Part of a small language model's weights.
Size: width 256, 2 heads of 128, MLP 1280 tanh GELU, vocabulary 4096, 23.4M parameters.
Architecture: LayerNorm before each block, biases, tied embeddings.
Training: a variant of SOAP for these matrices, 1125M tokens, 4292 steps.
Each number is 128 + 24 x the weight over the matrix's rms, rounded and kept within 0 to 255. Layers, rows and columns count from 0. Numbers have three digits each.

# layer 21 MLP down (transposed), 1280x256, rms 0.249, rows 176-203, columns 0-255
164119130104090143144128166159144156142106126136154102112129122126138149063138143110120125133126149144128112122135120153128159116141101109195138100134112101179110145089138100138114129149136119095120146093122106105116122129102111123124160152138122134109132123128145126122112145109108111120148106094139115138136106135146159128102125126110143124120085149105123112154134072146140126123147161160155129142112141149118157104116154131133134157120122142126084160152111163135127135165072159093135139125107099096111102095112141152110178122131101172158096088118112113134138131114154136133096105132153130126120173114157154150140164124096102135109121114149121133124133144109109140151149102181120128122113154084107128181120111161149156118155120126151097148148122129172136132177134128
163162131117140091142156133112082129107082105129153115146157126157107117119112140114140128135133099130138165145116148121179099101187135128113128117106104174133124136104134129114112105104155154140138166125132120148125131158148147093148087111131141097110127123141167106157125122176157086153090085158121108111145118099117189083159112148164140107126136114104110136090119126165141141146160146113129153150147135101125117133158121082144149141118119126142089135134132159168099157103114106153117131116119108111111093117137128140152123122111104163161139143102139149125119120144137107085156156134147139189129119124181114114140137104062133116125117117141116116119141147126132140142108130116103129217138104136065098167103122163180133120148113144103115095164120128144113131110129126
144140130121133088110128100149153090118146148116098106144074104127117136162147156117117133137144112148085143110142139154162131081083078179146172135156122152141136136117147149091155166157102118144117092091175127140132107121138112090101179106118142134154131126157176128109130158143070120134106122128133132091113118120094128103154134123147136168145122105152069109150160141110127121142112107167164162135149076147096105121148106129103125138125176133141137086135114101111139125114104116133158138143133134094124158138112114090135108108132147178173153130094118119136148078121138140168159146116124134109080135152108121164113130145147128141130132100127109093133105130177118174108119106118140102130125123113125114096085178119136130178116086137111109104119189136113156128074125193
116178115177137136141121087156098110143147135105140145105113100174102180098111151134093153103100108091130116144132142122155169204153113097147131139123158132126159139078099127082123141145100147124105092169106099078154145142113087164103115171136085095086106117162155079164138150130096102138120114130134117155175109151143127096145122088102130121106077127082151137120138093117115146148137124133121147118134150135113102129149159089133119110136109137102088117129147143147115186145088159141147114155107116154130080104135161078085148156124144109147155121173129135152148114150119076153105090115179134108114126130101167160133128127111097112168130132130136138109131151129118136137127123119124129143138092134090137124113164056132169059099106132089140137139184149127104093180114111
090143132115136117136138074157133096137143140132103149109142117135108103178096171128129118124126131147133120117108094183115182117142132144121125139097144111140135075134163110142170121144127126165128143130150132139125115115104115127124110100104138098173082137099163136140113147093145113139136137131179149123151144125114160139082142096119117183134166149124113101140121113115083122081133156122159125074099094087107113092151133076161105134095128158151159129130146103115127143145109106087128124154169143145127150159144086167107099112117121138143097109140087167117120108113106105115114112151121171130119148130147146117139164149135060137126119101077124135137129120118166077143112148105132090120147153106129125086161126113095121155117140103119142133152097083093157114099136127
117126122142143131119145102127143121124157106139124123131118117140115108140117134114104129128104128103156106122120122125103145157113109122153158123097138147111089112130111158123078116171121134133130134108072144129161137145124110144108116110134126149115143120150123131142160126134141100131111155110112094102156145178134124108135154101163128112140118135117148152103089159110097132119153110129138108137141120125089131098104143122133124128144147126137109147139127105104144172088112162100099112128133152139136092154081118133139135111151120105108111096099131138151133143084158159138139132162153165110092128100149148123142123120134121109100138135135118136136085155139109139133151102122137141128164103169106156130126124139097125131163115136131127125144177123117136138099156121
133121124143074087115107146112134174123129144150123147126138108160147148135108126118122117084084129136133126119157106096137159161137149129133139113125137099137164143138132148110153110148103114164129098160069100115122129069118119119134116104105141103153134119144146135106110163154154073137150150091094113138127077113129149102140123157121106113107153142119122115098191148133139113142129127143094152128113188109142130089133127126158129179094130130076111165137172114128142132125143132146133135139141148171106115093118131123116101091091145106148131143129142140179141148118157159112101135127093128152145108121148108096122155148101088154137139139116108127100139107107149156135114079158126121126109120117117107133123154121128114127140142122144114140144153161184169128158131155
120099142140137115138157153115190142123164049109099088114138100090124121155147132122147148124105155169121114107168135102143144132125102098104124140108123109132119159126134108169119141112139169135169094127133125145162122120137132124162126151124153144151174118124135181135122109136118120139150104144120132115143147118131136101112120118143155128112136113155123158090150108171137140151071086090129108124159139121137176141116122140117112108138096139116049171096119112117129136167125166098158128099135117144146147099136109159090138074144134122135138127130141179111131134072126140107101129101121102152141100132128149144108098160131135104118091147130114140060123097136130179147178131138145107135136097103085077176092082113114174112112098127115146118120117157108130137113147106
176102133106108076126130164131149125094099103110146142146105169111126132102096160120160120123152089136087144084125104131176161129176130132112126152115115147142118152152175104112110106126148089161103074106190112119140167169155146122138133182173167126161134127120096117113116124113115133139116128112101122123186150104096155120148101122166129111142119127140155138133102138061158118079084118184093128097123117111131161116127116152089116118130142175135090105146144145142163113133165143098147169139116114133133135106110130120111128120148125136181139121096141112117163129149105136124124128122151113162104141108161169111135112185135172137171157127081104103104148146132129130108159118132141120123140120121143141146132097124149123168121124116144147099119105147083147118191108149
136122157092090122116151119120146123139128162131137125075120115160123130144156123137151138126117121150163100141129125084079130136153098099166119157124124106162110104140122111105135129189150159140126151111160144114149142135139097110152118104142122109102096148128151132132143147079159125119119097109157121102115119115118110143167144104142128105166139146108127098136094140122117170138157130089134094111087136101139149124100139171145154118145122131128115122104119183130158144112135160108148114148143149122147174129152109096136122089122092108100139134143129139107111117136151096089181073149124128114182113113132163084120174096124097100093113130135118127168154133151128110103129119136142138094142129099151100132151114163132108145119102150125126178124132121124125094131101073
139123131129131130119122102105063113084179117120128102101114108106112131119132159134128144128096116133150134181149146105110055137122094085149138135133172127157109122119186171096186185113096123122142145146145151129110133135087153121140093111119166139115091148138178165134118130131144126170125110146170174131116115114168098145134130145143099146129097154134137174166099142120144127128127153139142160115095140144110120115122110112157151148102137133132144135161117135119114115135128101149143096127140125096112086113153125137135135056175105131126123086096155130136099111127091141135095127162139141099081141090099121133136094130180143087145127138089165103146150137117142110147066129105129112126127162099095180132137108129127154091109085080187081101111151109165166132157132118
162137129124121128135134139166170133106183150082116117145140142116126134133083138134104145156151148106117127127170091135120117128125136129157128087136123126132104136113152140118103129132115146140115109133168105080130146137155158088138176118148173092129140140097118136099079105167112092149115149117094144119119118141120124119105115181134103111034116109142156126145187160104139107093116116142129134099135134147117113152116118130117158116161161141143090134143119126136133147138153092155122110135139150122104108119116109121153137129082109118127095123165124105126180130113124122133132105101124131106118119167175110138127138133115121158101159115146134131140122126174082077144119109107136155129142125124170139133117112165139153124067132162130157100139103110110096098123096143
141136144112112159137139131144138206129150135139095104120130130100152156146163066180138136116119121137109118167091131154094119140156124107117153124165157165149115118121129149126131157166117124149136146143141138148140115095110117116092142139160128113123106132100170086097152166129062141148113085173105157105066093131130132115097181114140166123144106138131131165147092145100122178152131136128112149141130107111104189123104116123151163147164171111125138138168123139157139109129094172125133165101107131133119115125144148114148129074109136138119150115114136099152120083144129140168119189122094160146116143102109153161116099119108125127120101151156121141115102143143106184130096110140140087109159146145148150152167110114131133134129126152138128131115141129156124139113117102
114109107100095123136164117129119142198115136138135133088113107136116102112069143095120152104168143126140145135104128136098120124107133133136113126148148118105112137145131143129098086130129146146143197116144102144136096164127124110132139089154144123157109127138121118132132144135135145108104133138085140127100118163174135146158083127097089147098140159149119142140137131130140122141102142092139163127147095138149108120158104128134127116111116103133126098082151133130163088105124154089124127133125116138147143103195132115132140144123141102134118116158101129150154151079128111124170097161114054179120101136117125083154119093149139131138134143137121135138135171099133126140074136110140109138115140109139132113130107158119154119148136146120110195123114152094137108127101141
144143086128142136157127140145132150103145112127141113128102149139143112111095141128134095175125128071082069110148171144187131113122097120104142165112119126151159129140155133113126136169162137113132099115144131109134139140126079114101126095144142115165125122091105132115127090159084113066204140100129142160142115116156098116136126137128121139105113128165145141087110100127118163161123147139136115108102114145127159127161138101125115114107118115120148135136151158061138154153174129114109137158127136154103151105139155136093090096157082121156124121119092075110157067114124079157180111162146138109105130084114104183096124139087137127115121119087117110147147148136159105124136148111130113132137147103183164121102121128158146107157126161164098167144144142113139112181179136
142136112139158167119112140113106096129149128119130122108090121127080132093151119088147071120147140123140123100079116114129184129143115122088115106141131121135189106138149137132201162153145133168153129151168159128117174142106132162142135106117091120111121138116140124077122073166130104096148111171132123145109147164126138153134114102160119142174118111171089168084170128153140140141149125119165114128156171104153184102180117112093133112132130119112112152144123115119150127111127094149148130109167114104150162144089110146172158148171103113142095152154108137148135117084153144162135147106096129118133124181142147149112132157126163097108153126114087129133149123153129121163109093115140170093124106100098129156121180107124102134127129096086109118115147156143113149104129115
138139136135126130162142176143163140118158134097155137093116129079150139158146108096086106111129140104117149154151152145098140118089166138141119141106120163118084123139141134145136141132096159118094115170119100105151144130143156133147131101135149101134112172086118132145102114099112094137113116146144117108128103109166097167104124161142093146137107145142173137129174124103166082092094119147114135118112136097111139163068149127175135180154090140127111147097146149114113156125129107147111122115131142110131144135124115152132101152117139108122113117146155152114150115137156112127132125132100161109099146131100144100147124101112068144154149090138111127140110140162146083104122113135148103144151101161112135125165111088111130070103124127113127131146135120120133140121147147
125124109132130118143128148110099122137126124155109090099137122150122148154135114122091119114118141114118122125102190157113152139112137146158110125150143107120126105143135129133131090172128130144115121141083140143159142106081128126111142140105114128137118111125121137101138134136176113146128130137131090134126134140101114090111105145129106182120092120175111112115122138136133123130140136130133111147161130116133155136115111099147144163123132128123113158093147174158173121147126111115118122140140094155107092182113117119119142119108107174140134146142154119174103128134096183124116140130148117130122129142110112143095139128113158105130100141150111120157090139177098112109122124128130147110150121142125114131107135083117114132138153132135144197115117125142136149116124133
120151124114095122133164115098124135125159132129121094157104106102136074155113154111109164100113173124179146140104114067136143116155087165126163139133107159128064101134139089124110137095085139108153126173110172152093132148134115096144142112125193089159138085089115155140111142154120162117141118145123138145110113083120144121097127113102143187125127128141113115129117131176133117118146168159106148103150128178137150103153127147101155159158142140130162117141124126096101114070151170117117124110120106116097115136158127112145153104133106111153124113110117140131117107132126080068156121133175140151146150185141161124105141130105125134098083164146160091132179126126110093145088152107148111161128106128085106148132104152148101129087139132130142095125135140165132116113105086
174100092053107162162125162154141136137162130138157128117155096155102117128130105118145140093104115131109111140162133128105125092105117124153127108145123129121144176121131102136132111175082095137137097135132148137117133145112135131156125166122118103115117158124072117102117124120155128168091085130137145144119094119149096132124148144101102117101095129106133166170088136078105151177116087178129111061111161128160122134116125103129105109153162154133111133129112123186128155108123126137131101133131120134124125137167118145097140141113147107111132100098150108098127165134115140129129119108126126119116121172162081140123110190173076172131129114071141120095143107116132141119132164067166093140115140116134149154081127166139078145130125139070120165131116128147141134148144184
161117125139091105120152122134152156123138123132135150097119118106128131147166099133094130145182097139192139144153100126127167074167135135093120121125138151128131124128098123117138115107116144128124092138147140147085155091157175130095108153126125125122106117140135127103125128121137147102131104135150122135119147138138133139123147072144090150103130156143141124111143152101100129119158123151130158134146129144140139102133129129120141134145112114104111140100125144090143140124095129122086161119143159132143159133115128112156124123179182104124146157145151134131143147094123144141119106155115141171137082136085168152104130142111129167142161119139136121122130116170139143086152166129128146150105136145154128158130144155183089103164097119124112140119144102141135139125106162
149126126118056123096129088115129170128133144120135107101121154174147115132141147130094164161155133185142141159105133100117107125117129125140127144177131152112145134108118116166124130101141112129142135102157155121146119111090126175092126108111095137158084102151119137142086150117121148174115120157147103107134161167120120149159145125110121165159118105118117111140084157136109166142154114143103132111150147168120150134108130123130109160103148116108135168133149173143131140135097096124175133116161147114128144102164129182158147127106093056109083119125142100142137099073128131099104107125209133139124087152147156128121118124117101155084085110127174105105114113114119194135084168075160136143117151106113111117118139152160087125138169114127117048074116155167117172087117126
127106120173137174133141052127101129109155136121119124129182179130125102143102126132161092136128137116051108105109127134121172128151097110113123097131102100141149149124125160140169148140140137111108108064126166165104151088136142119115097113111130187098121108122138124134141125101085180086137106116140153163143127097135110110130120131118125112153132176152137111104138140138107136104136135170110142136117088098125121115156090109095121160173111140141121123103132112171124155105183137149171113114135109118130112134097131140144140145144123123110078118143134106133157111100108136144088112144115108158131118153147136137149120176110100134139144142114135110126135132145120053121145114105154152135099126110113108140141130079117111117054114128127079183153098146144128156160162104
102128150115135153103181129154097161118159133182092098097148124130172131153098136099107094127125161124108102098155126144135125094127154130135161146124103122105124105131110076099080103144145110114139131133121108105166126135077126112169132136123125180134102150177125141120127150112153122132109178104164102119110111086119108072092142141132161081115159103115133154134164114114145104137095115100132140116167119147107119126098126151169117129132167126078108132170140120068105120137188124139087139168167144121148139123156108154116117082138141167137177136134095104110159120094161116143108156092077152119139139091094163149112140125129099140147134078188097190134166124157146090134090143156138129137137106127141105124139116135112126084147149149143114165133118112121137160113132166
102149128119135123123117113162139132183126110164107126159132149152077116171080128179113150116109099114200108136118145119162135126144148082156133153129181147088088104106114143140105093128157109142147093131122107158138157163144138159099108104153130106151115141124088096166100152169157097142111153151128120114112143136130110109133139117108123144142123119129115125119144157161150109176101114162098116127114123105107068169149148099115096152137131153144111145130136126119122124131152105153141124175137130174144113095122140129155133117140151091126136102094125137121138134125157131115138102099157116137098128128169130137127157148130143051174196125137144136110131179150119099130154134102127123130162102049150135130124124123125122130148128129141124145151114155152142111194114134
112125100159100138125082119103117129139154111141165127149143137160155111110138117126133121168094126056171123159178129141187139097115171142116124113121100160135094122164127120109146112140135126114133135138115138113092167130156112156065160120184125110110142128119125170107123136113106119143122135146138151138137119158127141142151111115122124111182144124150127117158114151106112153171112114120125134127131127122110094142135110106117168106151160143145164126153124128110122127083127144131138128127097162119124119147138106109158120112102141122050109146129099119132141140134154137143128116160102116117107092122123122149143102132063155115112102139134143105147150149135111190105154164132113144123114139125143104106132100148155122162148161103135159087112119179100133097156153136
113157131128134103144135138091169141120135123134103108126113157117153093128086114168135127132086113118127121138158121095152115147172101156178130121116157130135104121130128113108132092105135166109140113139075116129121151130153131115159156128128153080125115152101157120141096168175115131084133124142121121126123125102119164142160117111155088115121138093141110133134104164141133122142147122124127161131095079152124132153143129154126136099123118161150138103106129134085103116116133155149111184115091129135150101121081159140132156106107104116132122101116122110129159162123131173105130153134138079113170141129112148123141127152139110140117128115089148160152137163108102156104118095157121103125186162117089172081099144112134130147092096113134161183104131124112146143121155144
102133122081109094119183107115128128113105127112122103150071138148141179101122136102137182121116147102125133144117068085124099092135118142116100126086095076104131158142140147102142134127178151123111110111064123099151131119169124132104101093131109149117148100176140139120153130129124131165107147118145116125103132142068163108132098107118102143144169175088167104113125134106151133145098106120145034129124100126095101113135133135126122134102149140133140121153142140139149122168149137111091133136103106136112147077094091128119154092186150168123147151146169167083180160120120115141124139170118085151138118089159169170093095108157104104154141156093100158132124139122099143170136150134124083158160112119116168156140109131105082086176115121119189164170146162082144108092169150
# layer 21 MLP up, 1280x256, rms 0.216, rows 177-203, columns 0-255
091106102118098097140152115148115136111145086138099163110102105184166116147116125125124109103145149133123114120108101116132156165125150161092155133103153102154194120113176109103133095112119120119142132112183157089126115042131114127163173124110134128136101156111132092170127127112145120112154112102133104107088191140127087111117108150146134153125135115125128109148140131113133137131135177181084153130116088116095144119166123167140109113174116113149121146124169126099112132106091106107131161151137129095122152142124134121091094104167146075143096130120120115148109157120115121145135076205144106122159129130132114133103140137133074170151098120143118087126134107098106130134119139080118112066107121143163148115147137155094156127110113113150161109092110125096143085098141164
119161083151107147152169107172116120149180133084128128127141092094193125118141118088158159125141125127138128124163130165167123166090147125122113147110112129134110120133093128134162172144114148150165090130142142100150170101139122086125096149112135113150100150132145154124077094148143120119133120138177168167163099110197156114110129098102153149136153138147169159165135158162144117189112132153119119131113104146113145126142094111118134157113151090152090166153160121158133145157120109108119154114152154163154144117145150143098132126174104087147135120080155074134120062140124097147093111109139107105162133073103142108145156136109146116147137127131145143142133101129132154059107161142123139146154103161135129077150096118137117080135080141121106118115120121129143137111116090
107134135165165131121145150087120148105127171047137129148083107116152106146126181136145148105098170109123141146122120179164102136160111090166090090068088132165132138119130157141144156134136131133128129110102143132156178157103149150138163075121169092127128112156102131158115099110134143158129117122104136120053128098119146081086126142158127118092135128127163166163100143125109122159090133126132137150127145133153105152115098139159155106105161119191113110134100099094160134098129146106089098130153134133096084151084104134092143113150131128104154135125091134130144179121125100146120122114130148110129096115133103135134132125107137132109097101133112160123147119124108164112087139176088167099128129111165161163124097112170117146139127153087126113151129141139176073157109122
117126138159123133155108143123128157176134108145140107106132116157121162128098138118157147193138139095118105136122121128146132113067130145134116140124137149144126139173136139153124121143154115140119111104120086137100124133147153127117158125157125122108166140135117140150140138137088084093173136170148106147107090089080094154113140065108116109111099151118144124154179094124133137133141162084162127101106159090162152100150140123122176151078170103110124105131109146084119141156113120098152104092120133126136089136148113149122152168092178143140146136172086116146133080116151170168098132138093141118130140129129128115080146128153113132140112103122113111085161121136106116128128125094165161129104060131133123086105143087149108171108137098158128113124139132130122147157119141
156122133155127123150133137140127127151117154118116122126115119088138134126113135145114129104125129124132142118111135174140108101147153143105134141139132132092178197104116135144149176130144135110184121101151151129080113129105164150096149123153080147138089158126092150064116136133119144109143118132129168128157117119162120141138137108138137130113120135132112114134112151139135103113140155143144137106107147107155130128127117110137096116119120107104163093117109127120109113113132145108144138102131115119138135071134120155127125158104132113145101098194096151126136112167122111106100109140131125117192128153100142162115122085133151093125106135144168122145187091107160154070158149109145164160103123094129146128136101091146121154121134102142100126156133179118114151137110149
130123100134144168125125109131153083090137081148134117160161154130151117127123107180097158116117169126131171107063113117110098129097098158116133121118120090135134104124141096122107087089113133129118160124130117135126134141139157098131134147137125107078115146122159105079120137071131147113124143131123099125106129158086181117138117096142118130127153179151160152122051140055132101097121127105143170148121094111096138152139154123133117095136120113154097156122113124161131132114124138148127126121111178126098145158115091141122131130165131161087140111144140099130120134120116097115140125079094089140113134153116136150131115118137086144142118124124092133133179144125172154094110149162121130135142131088133167128125171155103120143121099115143098135140155144103139145120146128
115162137120124128081110138144111075150119167110131129131143156145161109172126133140136134146149117139119076116094132129153112140104119186154132151169181137112142111149111155101109089114145098130163159116172126074138107129092129155122111101182134131132127117120127112139143135153124102130079191113123134165104137155113153125112120124162108096105135161170143119083116140128143124111164145132139089140088123162124132130116169094139142109167130127133117110124123119111127091096107106109106101112105114153131154123126179120157139120172084158103090116067126107132188172109098162174129154135111122155163125163136098114107102124120111145121138094134142126120096139156102119108113144112138149105134133109098130116135147124138122120093169121147119129149139136119168131153096125
124126112114058104122157132115146107116112167089142103129101169115088104147145167129093159105079120159138093112115127166103089077144114133149143128112147102080112139131103114123139098134106145156109149090156145091135116118155145108125149123124116093138117155126166110147142108153142147156126104120140126096121121107124133149139151160094147126143104120108093145090102086147171098154126113104110109189112166125145106156126149141125161089109116152121137113139156116091132164096111172073110118148148154105153135114129125148161119109145162119126124104116150110152136119120106112129095132152159146149114155096148127151154166108132136159137120132079125150129138130162115159138116125083086116149128112124104146107092136121099071125124153129105105174121055112130119122124144108
097157124127141107138107154097125117105121092134134117139105170101148132111126123141105140165183088080144100154166122149166124097114137126113142137095098120159139132109167102148133079081148110101114121149138134114084095101093145126111130155148169121121126132160110159136127132124124067136138119151120140111149138150151132132176134156154153131104133144134154133130165119163104100094151136163117152137135136145144106147163138151165137154110136158113114118146114142142115125133113166136131145119122169090069111151103177108153154123137144119143101122110137119118129118107115107160112112123138104114146121084117147157114112101133105080176166191126130125085154130136130113141113096116133139131134154145123144157127136145116150128126122121122133145164112109166140100142140109
160129119091121156128140134105100169106132119071150128150097115154120156079125127107153156111131108073154126134139144121107113109134096121164090153146102141132127112105166119142122111129116155161108141134129129164142211172132160117148139104148101127129107126133163124113151122153113099095072132112067087137089132162102154133136087131108121148124131190099121134122152147172107129112113116069101100115131117127143142163143102112099183118140078136110117116134119107149139144100052153146154123137143120145168162115139108095126072108145152134114147133134135136121129155078144114168144156148101152126084169161135134166122125133122135149118104105103129171132141148098131147102159128105144110140157151159109083074146125131104102102111136123136101163126097147147118116138048129
102090121106088113182155151109132165077132098159108119111137176173161119107167128103142094137121126110094129106089194124080128112100147156140129150130103137165142119142149140126136129118136097101123154151140166129107090134137131138131109138122093111125123164124141152120115152089087138101120117121154141119145121112111121071144103121107065086161133113129121114166084108108098144137098153160164156155132145151131151110135169112102125116184130130102104161115151122093155117117121147119154143160113139111119149128167137095104108123142088134142150142142151085096102135181138136126147144134116139151153114115078119139124125126160131170117120139121117137136141140108179151155125133101116109154098118128121127131112126126132138127160080142081108117145101126147171125127147121
134146116129160119130151142149146084109117142113118140124092125126176144140157107112158077087125130118159135126160140121145111085109080140119139098136114088133131094147098128147132119163135115137130135085112121125111136150109116121115161097132114118161153101133088112117153123189154142112136170105128091137160116105130095087180112115125103151079146107150138121125173108116164107137129121109142134096091114097131131113125108092152131075143136129121147109113122135119103140158109135071183154121152089128122165132146140107129153126136141124128121121103134135115113119138175162139141149108103089153111103107115103127103091144164116118144127091186153117120119126121108166108128084132151111125087138130140144117153183132090121134071125103152147167119094156111118166116094181
100156111092152117146100159109126139106129175130151106145131153116155150123099105137147113177107128137149104106138137089169121102144124119119159132137083131130135168104079087101159102115106128118096074129107142099103138088189091134103136159156111117139133176154124128127149146118134153140186114168082139165116109163088143148109180112144148105121126125103145078102100168142192139123134116150132130137136169083161113126154166107120144115128113111131106152124111154118134151138115130094105101070171132108127117103137080148121116121128101120126108160083144117137122140133123112162094137139150163089130130127159149147102125135119118139084132131127142128110114118167117124100150130162098100114151102142108112094123086123141113155142126069121120095144136124117120152116157090
153129163132149138066105114115137119114122120104129108149174147132102120149131115141096160150141162130100123114081086125131090116129160186126081135152137122161090147106135133095126199139111098166128141128174138149134106153168131129131108150116072123134144129147099073165135128114122122143126134145124127137124126098132155119097132123099125170151098128138121144110086129172145151143095136136114118135144145190098119182169118161121173064102099164130102111138157143162107119138150106144149158101115090122132151166200161108154144160179134070103130168110099111127111135111118151102107163155120099122112152089087120129113107133117124171151128089137156084125182139128113114099097147105178082145135111116103124148132135140156090110127097091143134126140131165118137145130105143
134152150120095106147134133118114158094151083129083104150131170115118134154084147085160171140130146104107135095102118201097103101095122121148146137135141144137163117137111105133113140092120152142139173121106161117155138129124128094101086129113151087079104113109141109168113097107141119120127138140155096077115104119123139056138160123141155104130110138096115095190159130092104092095154118119133098125124096143081115158075152138122126122179135154136107138105158149120130127131135117114145117109113122171115111095146158141115135137113149129148123188134155127109139100155146124155112104124091124101134120134097135104159158097109096120143125132136126139128106119117138114116141123141138148140117165167128099151110147122131117141162117125107126116116097137103124115137135119
080110160147100099125187123145165099155141165158086132113125138177165116112151137125131091145136151137137110162122091109122138130138135146130125099111127110163120111129143089126105134171124134134132123138118113125113125122123133140134105095141134099107131129105108110085099114142110070113093152128131136150116158106166125149122127073176122134144142148134118126135151145136137147190149137166127140111134154123103139102135085111133093138126157099117116119115130150131144177130152147122077137124108139202148126135130091130096148140102098117117152149134101136158123089143114159102115127117097130103145097160143127125155154140129118155095129150149147162107099148161144160119101136126102112145159117121128121150170131109084133099136116149143124113139127136125170111142162163
117130094119162128087141147182146103098118104113066117114110131074131152136135132136143089147157129132139091144128094147118139107135105149111135090124115176123121120128115135145108126173115145169112163092131113126105155122122145106110120098109134113135099143102124125100138132154105140151124111119116123096135133123113108123141127110170101110151136136139149119132185106131116125167156147097108104082124097144096124140144080113097141123122112144066117132130112136104158108107110161112153126117117148111147141104124119124116149127121188139142095150146132133095144102170091136135128146096133103134144138151111118139102120142151129145097128129130165094142107117135154102129152143176102106172148153210108144113149105120152121116131157084105139162155166142090168149153155166
109111107135142149092135140168117123117107152130129151124161143127121097097173115129129174135144098156086127090082099157117114127108128110155119117091109084163180191128111104135118148137129109180130165094155145131163143172141115118106122119181114150148141113126092144087135165151120125156107137083137112146081131134134121127128170079142129106106139115116108129137137117136107100134150089111152154150148142111102181140111135143133153126101138151071120134096143159081100158110118132141142151113122128129158093150133104127118170118114139146110092148134117111135147144105142131148118104106146108167112107145156117074089112154140132130086137149132180164116118103190121132147146132113168186148110132134147167139099142104126165146110122125126089153164142104091123141102142142
136118123134132135154130132136158141135142179131147100163141110091097144135162130156145108137162151119094083118142122131131085123172149091100151131102165113141168134151147075157070094138082142116141135112180147131182190104088123179107145108135136118092090090115121110122141083167154113158120126183165138181139130131124103150126128152138173116180152127129139103150157125078109123147144136135121118091155077139106182091100130148163129114145133128159129161148113113127179102118110142117114129181102089134100098100145121146115150104163144150072120142120117142115154128097119125160109139141136147097118070107118135119080134124144183128099115167112169144133112125144119119125170141162148112092106115101126108145098125138104134141117090152081141125149081134133107055120156103
130191158115164155149087155142131092113138140161127131172144070107148152087161178152109112121175148151109155102132131115105085157091156119142094093084149133153086153109093134087117141096107124165165118108120101103104107119157131148144109168120077126099141123121161134146136089115124125088137106111132120160102139118115115124143146138126116098158126096142146109152153136147119129108163114121106154124127109142155118144138136156135130139157117086137125123140145146067136136154121155118152129130145110132124137141136121142171106100114090151143180132120134155128094142108069124139124121109161150123101123148129148128148111141139123114171114112117102165150136121106153092141092147129125151152133173114143124128121107149143170132119112158123132166128134167068113156140123147
178184133144124129148161151148160128130130074122169132137152122134094120112111159116117117116143108147140121142186101167143137096133135124129102166108099150118141120196123106153131148138128085111081127124107131115098133176123107061110142106131112142135150132166154154109159116168090144072096140101098144155105094159111074112110126133140136129108128125136176120165132078127145126126116101123114155131162064118135122128103108118131139114131152121129098153125098142137148139096149151141140145125144077114101145158141141128152087098116096130137132147177107132124146123152099137115121101115090108174135142145154115133127142094150167124179135086156101150109112107129139138150164117165098136133122093149103159082118115102092115174153141142118118182111144133128089133123138126
131132098156140165132128090131108156103139140148117089117138125119137139149111151155106094122165128128142113135151105089163118157064159118149156105133090105132126143139138169106160171145137178112172098104146147148114112116105142118161135095190102152124110122093106120111155130153146134074155144111085171105081128162114139101159152123107115078138095108154167107070084096130166142121104122123148109113128113158129127120166092150138091146158146110104079148155145117142114143125130139100133139115161092159101117130103107149122126182147115115139120126137106122169150146147112156160131162142125141156149099085123114068162150171097098101118090106160129100127122148129082141147155122078153149122113150083119158150128118115111047147071131126099069130093110137142087138135156157
156111141113163120115138102155136147127083110125158153112102151139115135125125129108148123100102119100110143143127180076108102162141098102122081103133148119134126078112104142119164107148129109135118135159123145106122151122156139066119152110142126118090105067152150094124120115092093114118132109157127159095139103181097138116116134124114156099141134103171126149176130103167122163095149136145118137133133144139112079075105151169113137123105105095137128134106122106126120101105126161122162126134123119059123147104136154139108125194112159053118165098130154159148141171079153168163142119125123103135113086122127094139150142147123132145102103146115122123126094155147121144139138125127135152148086130130135172155148174154117104145165129118097129159126067133122124115141121141
105146104094130112115159174156131141134163083098158138109132136095116115136144122132135168127090161170113127127163112123131084112130111173101149100144128139109134095117138135117120159149134135100116096166137110127133140140140140095149132129063137125138142156160131064096114098093057151105133107111142129111129143119129144133123142148124160087065088166113134136098193166124098135132139134102123145147140126091150141158184133160135141095129139105126111125121104109110124142142158115135113102125114150110132181149174179108143149090096116154107113114123131135097124141103126119157120140140096126098138095114122126116121114178131130173174155117110130139162111110129138113104117103122168163129118165168122122115092189130109125111115123120140104138131144096127104138070149176
117161129143114103133135147146140173112090124125123116104104118127095183100135160126125134087157113183155147112109138112110141187148113159180128141100148128107134186127118141093159119121108148135109111095168168137115103129116115128151092156093172151143077119145113112086116186127110130119143126113135135125111103109098167135183137172146116122149134162106105109122161145141167098115132136124137139093099113122148117130096115125152149162157113134126115139100109122133142106165142102124136129170165103126096112138155115122088137091142118128148156107127117147110111109145119110121094128152127142146098147131102113156105139160160093136132103146154129125118101143107112105120090133151133094151174118160117157090102139160080102087130050105131138165155123110128143127081080167
180154067146099151086135117131074180116099172097138100116103110107163134127146118163166171104077120147139142112099136114142168125142136075168100136151135128110116096125155162111098099148155113108182160150143145133128118123123113118136126110112129144152124119111085106143092108152128122163105119164139126180107142108118140089161128097139132117179108126129133144120140138126121106085125136147141155115161165143126101123156119115135139110131115073111141098133110130104135127134140118101099102123104087129124092087143083123137089131150143124121123179145162169123140126127147112162126112138139146149126121136179124121130135158115140084127127097137131103097131110117169163135120157091124122121112152155107160144169178149119129188154133108145115111145088110081105114121152127
179117107139067139105091099173089121115114103129110136103119135084140137154091140153121124108115136157114121097166106140093158120142118102167151150146153138165085097149119106137134112109090101135125157160118126114101145112160109134059089146100174101075154088108108106136127096118163111090121100145156114110127104113120136152157138156187109135128144167126114102146093164099153107126120112133195122106138068137098115140133141131133138140141092136141134150152091132103117143096134045118151145116098120144139151133120119134159103095128128130094090140177113070137171167147121138159141099104187125127130057110155102095116140107142139110114153134102116099138103132121123118129091109123166112078135118144134143111133127127108115099134105145132095111144077144105128092123123174